python train.py --num_key_value_heads=2 --intermediate_size=384 --norm="layernorm" --qk_norm=false --attn_scale=0.125 --learning_rate=0.00769 --beta1=0.95 --weight_decay=0.052 --batch_tokens=65536 --doc_mask=true --train_tokens=159300000 --dataset="wikipedia_en"
Each number is 50 + 15 x the weight over its row's rms, rounded and kept within 0 to 99. Layers, rows and columns count from 0. The size before them is the row's rms in percent of the matrix's.

# down: layer 8 MLP down (transposed), 384x96, rms 0.22, rows 357-383, columns 48-95
# up: layer 8 MLP up, 384x96, rms 0.206, rows 358-383, columns 48-95
down357 096:38 31 31 60 40 55 29 26 49 39 57 48 42 53 72 20 61 62 44 64 62 53 24 84 60 32 66 59 33 25 85 54 33 48 72 58 44 48 39 80 50 51 42 50 48 34 42 42
up358 112:50 55 49 32 70 52 38 23 53 62 37 68 71 45 30 32 61 58 62 32 50 48 58 42 58 49 47 55 72 39 49 45 50 49 54 19 51 59 52 67 69 72 35 73 55 51 38 45
down358 101:36 38 54 31 58 54 43 62 27 27 49 67 50 33 54 73 59 56 62 51 38 74 48 23 55 65 66 38 65 66 18 75 47 43 10 59 30 44 59 57 70 43 80 39 89 69 33 62
up359 101:36 06 49 81 34 58 57 76 67 36 38 49 31 51 47 60 68 65 60 60 32 70 49 55 54 49 75 36 59 56 57 60 52 59 69 44 62 58 11 64 46 62 61 47 32 52 64 53
down359 108:68 70 50 43 56 30 32 47 66 57 51 52 41 58 53 59 70 43 62 45 67 42 41 45 48 42 39 52 45 71 48 63 51 37 36 45 67 32 59 41 46 78 39 33 70 47 31 37
up360 101:29 34 37 44 03 79 61 39 33 39 68 39 68 50 21 33 65 53 43 36 44 64 48 49 55 51 43 62 67 39 66 45 38 54 43 56 56 45 47 59 68 54 44 70 69 25 39 09
down360 103:21 67 58 38 73 34 63 65 34 68 61 74 41 41 54 38 27 56 56 40 41 71 70 64 71 49 52 26 29 50 52 56 28 67 28 39 56 34 40 23 53 53 44 48 47 74 46 46
up361 102:30 57 42 65 53 61 09 28 41 60 57 67 56 52 28 52 48 50 55 64 23 63 21 34 55 39 56 31 81 55 44 52 58 51 62 58 29 59 63 43 40 50 54 39 55 52 29 58
down361 106:78 77 31 50 64 54 54 48 46 50 36 42 32 54 56 47 54 54 49 66 68 48 56 56 28 33 39 55 35 40 27 21 33 43 73 58 36 54 49 50 24 54 51 75 30 54 33 59
up362 103:45 41 65 62 29 45 39 48 61 66 58 60 59 39 13 44 52 33 48 39 57 44 26 69 18 75 45 69 31 11 58 60 28 55 53 82 33 61 39 41 57 62 51 61 62 55 41 51
down362 103:77 55 51 16 38 46 78 32 39 28 28 55 52 45 39 56 24 68 43 43 46 52 50 59 55 53 54 51 42 48 42 65 48 47 59 33 39 48 56 52 57 47 31 33 51 70 40 48
up363 100:48 54 46 52 39 50 48 74 51 68 47 53 31 52 56 29 68 36 79 56 65 08 38 75 45 45 30 43 46 44 68 37 56 80 68 42 55 53 30 25 71 49 48 21 55 60 42 63
down363 099:46 72 36 49 51 35 50 58 22 46 61 42 57 46 43 27 48 73 72 40 35 69 62 65 48 54 50 46 54 39 46 35 58 55 47 48 67 68 53 47 18 35 51 51 70 55 64 42
up364 103:42 41 32 81 24 48 56 47 26 31 54 27 58 25 00 50 39 43 39 60 39 63 32 50 37 38 50 66 62 42 51 64 50 75 57 31 53 58 61 26 50 68 28 46 62 60 32 46
down364 101:24 53 62 50 65 41 40 40 58 63 41 28 55 44 28 53 75 43 32 36 46 57 19 75 61 46 75 55 69 24 26 48 46 22 35 34 57 62 55 48 19 42 35 51 50 45 61 36
up365 097:52 48 66 67 45 52 57 32 53 32 59 52 39 25 43 46 75 60 37 63 86 38 55 69 64 61 45 42 33 20 74 86 30 46 49 56 73 74 46 73 58 71 72 49 16 46 27 43
down365 108:57 54 74 43 58 24 47 67 65 44 70 29 37 34 59 70 61 61 59 61 48 50 51 49 32 44 54 58 65 49 43 44 61 46 48 35 54 77 43 44 64 51 24 52 85 72 64 12
up366 095:47 54 32 63 34 55 41 53 66 35 82 54 58 53 54 47 61 54 54 26 35 35 55 38 46 43 73 64 55 67 57 44 45 52 65 51 51 64 42 55 50 24 51 33 53 42 15 32
down366 101:53 29 53 55 62 20 66 78 38 63 40 39 64 64 38 69 48 42 67 47 59 59 89 47 46 71 50 72 58 39 55 60 62 43 69 48 65 27 46 35 54 65 61 63 42 42 52 47
up367 107:75 61 34 76 35 60 49 61 39 43 47 70 67 60 62 62 65 80 62 67 58 46 69 21 61 53 50 38 68 48 56 32 43 39 56 56 56 46 68 63 37 75 58 36 65 71 52 47
down367 119:38 55 47 58 65 58 48 41 81 51 62 46 76 63 61 75 69 46 47 62 44 47 38 56 65 60 46 58 34 29 43 10 57 39 42 49 29 25 36 37 60 43 88 54 48 56 54 45
up368 131:54 62 82 62 79 58 71 55 55 70 55 59 53 88 49 68 66 45 49 58 61 66 67 67 71 59 73 75 57 74 59 67 59 61 63 66 58 75 50 49 46 70 61 44 70 61 69 65
down368 114:34 13 10 45 19 34 40 50 66 33 59 24 64 39 50 40 54 56 55 42 52 18 31 39 65 37 47 09 35 37 45 65 38 40 47 36 50 30 49 67 57 64 51 59 48 29 37 52
up369 091:33 68 52 19 57 56 70 99 37 43 43 48 27 71 56 64 67 46 65 59 69 53 46 36 43 57 53 57 43 51 47 44 43 52 42 48 56 51 43 75 53 73 39 67 56 57 46 43
down369 109:52 36 40 49 89 63 31 20 65 53 27 39 21 57 66 43 32 26 64 73 56 63 70 68 41 62 42 10 61 41 51 74 28 37 56 29 50 53 54 32 41 47 53 49 35 86 53 73
up370 095:54 45 56 53 59 30 74 37 78 14 50 63 49 23 32 54 51 56 67 78 47 42 49 57 66 80 48 44 80 52 59 65 39 62 48 34 48 59 57 50 65 17 78 57 52 52 30 74
down370 088:31 40 50 53 62 71 46 58 50 68 48 58 56 54 50 51 60 26 26 46 38 37 28 55 50 58 55 69 40 74 73 34 57 31 43 65 37 57 66 57 27 78 35 48 37 61 62 59
up371 096:48 56 57 49 33 65 37 44 34 40 69 61 56 52 36 24 87 46 35 65 59 52 50 45 71 63 42 39 52 35 62 96 47 57 44 34 48 44 40 59 62 31 62 37 57 44 37 50
down371 103:38 58 42 67 50 50 58 52 43 37 40 24 58 55 37 48 40 63 39 35 68 25 53 56 52 59 46 55 69 33 31 63 34 68 53 35 47 57 30 74 19 54 42 59 65 67 49 60
up372 096:56 59 42 46 69 58 41 57 39 51 44 63 51 60 28 64 67 57 70 52 33 60 55 40 81 58 64 34 40 69 46 81 51 26 57 39 57 66 56 52 68 60 65 30 47 55 35 46
down372 115:62 47 59 15 40 64 66 41 40 37 17 64 68 61 61 36 64 45 54 65 60 54 55 40 66 46 66 61 55 30 54 39 50 42 34 37 52 33 38 50 17 56 33 77 69 28 65 61
up373 102:55 52 31 33 27 56 60 67 56 70 46 79 33 42 75 50 71 53 50 41 43 28 46 56 43 44 59 49 77 68 55 43 86 49 82 49 69 71 52 77 45 53 47 71 64 56 41 48
down373 104:75 46 51 55 55 47 43 67 63 84 54 42 29 27 76 56 43 08 45 38 48 67 21 76 13 25 47 60 46 55 64 67 45 59 50 49 51 62 50 34 66 67 45 32 27 52 68 48
up374 089:49 53 48 48 48 56 31 48 35 56 37 65 32 64 51 55 66 42 32 71 44 67 19 30 48 39 55 45 31 22 58 72 46 46 53 23 59 19 62 45 86 70 46 46 47 51 43 52
down374 097:35 43 33 39 73 58 41 57 47 41 62 40 74 83 34 45 42 32 53 28 48 80 28 34 44 56 59 25 65 47 43 55 45 64 44 45 37 22 32 69 20 31 32 49 49 62 37 52
up375 107:37 51 22 28 31 46 75 49 99 36 49 76 64 52 63 35 59 32 40 58 52 37 63 53 18 38 39 66 42 46 54 44 55 49 69 31 45 59 40 43 69 37 42 45 46 53 42 60
down375 105:29 46 35 44 34 54 55 60 57 39 50 41 69 64 54 50 43 51 65 51 49 28 59 55 47 19 27 55 33 33 36 37 81 48 56 68 59 57 23 55 48 34 28 43 45 50 29 52
up376 100:59 42 48 57 27 67 31 31 43 60 54 54 40 65 45 34 56 39 62 80 20 34 37 43 55 38 70 44 78 38 57 32 33 52 52 41 35 55 39 44 61 35 55 37 79 45 53 37
down376 117:54 54 63 66 61 41 48 49 50 34 75 36 69 71 45 37 68 35 28 52 43 32 66 55 45 63 55 47 50 24 52 28 43 63 39 53 76 64 25 46 61 66 46 32 52 36 51 52
up377 099:42 56 33 49 49 34 53 43 72 24 74 39 32 36 50 75 26 46 44 77 53 47 53 60 56 68 61 42 34 38 53 52 29 51 63 45 69 33 29 65 61 31 33 49 43 59 48 13
down377 095:62 81 44 37 45 60 55 48 33 32 39 50 40 25 52 41 36 40 62 34 56 61 57 35 54 52 60 40 58 24 31 76 80 60 34 56 63 68 69 48 47 54 64 65 44 73 48 48
up378 090:49 39 39 39 47 45 42 57 43 69 50 53 61 38 62 55 73 57 44 43 46 50 27 51 37 76 42 29 49 57 36 42 65 48 71 42 60 46 19 51 58 32 46 64 21 11 64 47
down378 075:33 57 67 68 57 50 68 37 77 43 41 52 71 53 56 49 64 64 58 37 51 32 67 19 56 14 33 66 44 12 55 52 43 30 26 66 62 40 63 53 67 55 41 58 50 59 49 60
up379 094:68 52 34 51 10 56 27 56 62 55 61 14 59 46 46 31 36 64 56 68 42 56 55 64 40 56 68 49 59 83 38 57 50 23 51 47 41 52 37 74 63 34 43 37 20 50 50 43
down379 103:36 48 58 50 53 63 54 41 56 39 48 56 31 74 50 56 58 39 56 63 56 43 51 78 46 62 66 63 55 38 44 39 54 66 29 65 64 48 48 49 71 71 70 70 78 41 70 59
up380 112:59 60 63 44 14 41 54 57 43 52 60 72 54 36 44 44 51 60 50 68 43 71 45 39 63 64 53 55 40 51 65 69 57 47 58 47 60 62 38 45 44 64 61 39 61 60 16 45
down380 115:11 64 41 38 58 46 63 48 49 49 51 23 34 46 37 24 47 51 23 34 32 61 45 46 57 45 51 41 44 84 32 37 49 55 54 69 57 30 47 73 52 37 51 61 50 46 76 50
up381 097:35 42 45 64 73 27 52 59 77 54 50 41 70 38 50 23 48 35 59 53 42 48 68 12 36 63 48 30 56 64 97 63 66 89 66 63 43 36 43 41 59 50 26 14 56 50 57 65
down381 104:34 30 50 42 45 53 51 42 43 57 67 53 62 59 35 32 60 48 55 33 34 34 62 31 47 64 30 40 84 59 78 33 51 66 49 60 63 59 56 20 28 37 53 37 41 49 36 29
up382 101:56 48 60 42 39 91 65 65 48 51 66 54 31 42 65 49 62 52 59 47 45 38 40 51 08 60 33 28 62 47 67 73 18 40 51 45 57 47 66 29 69 35 65 59 64 36 50 51
down382 101:70 80 53 54 45 46 57 65 51 51 22 61 57 56 19 38 54 41 48 37 59 39 49 34 46 56 38 49 60 42 32 59 35 58 50 53 39 59 81 57 52 76 43 50 56 58 46 65
up383 092:47 58 61 86 58 21 51 64 72 20 62 82 59 70 56 50 56 56 54 56 58 45 59 68 43 72 49 13 37 58 54 50 56 27 54 52 51 57 52 54 56 70 67 43 69 51 94 70
down383 091:52 38 64 51 39 68 60 64 31 29 47 63 35 56 39 40 75 65 51 52 68 65 58 61 66 39 42 59 63 32 53 65 53 23 53 43 60 56 47 05 57 63 41 58 32 26 73 71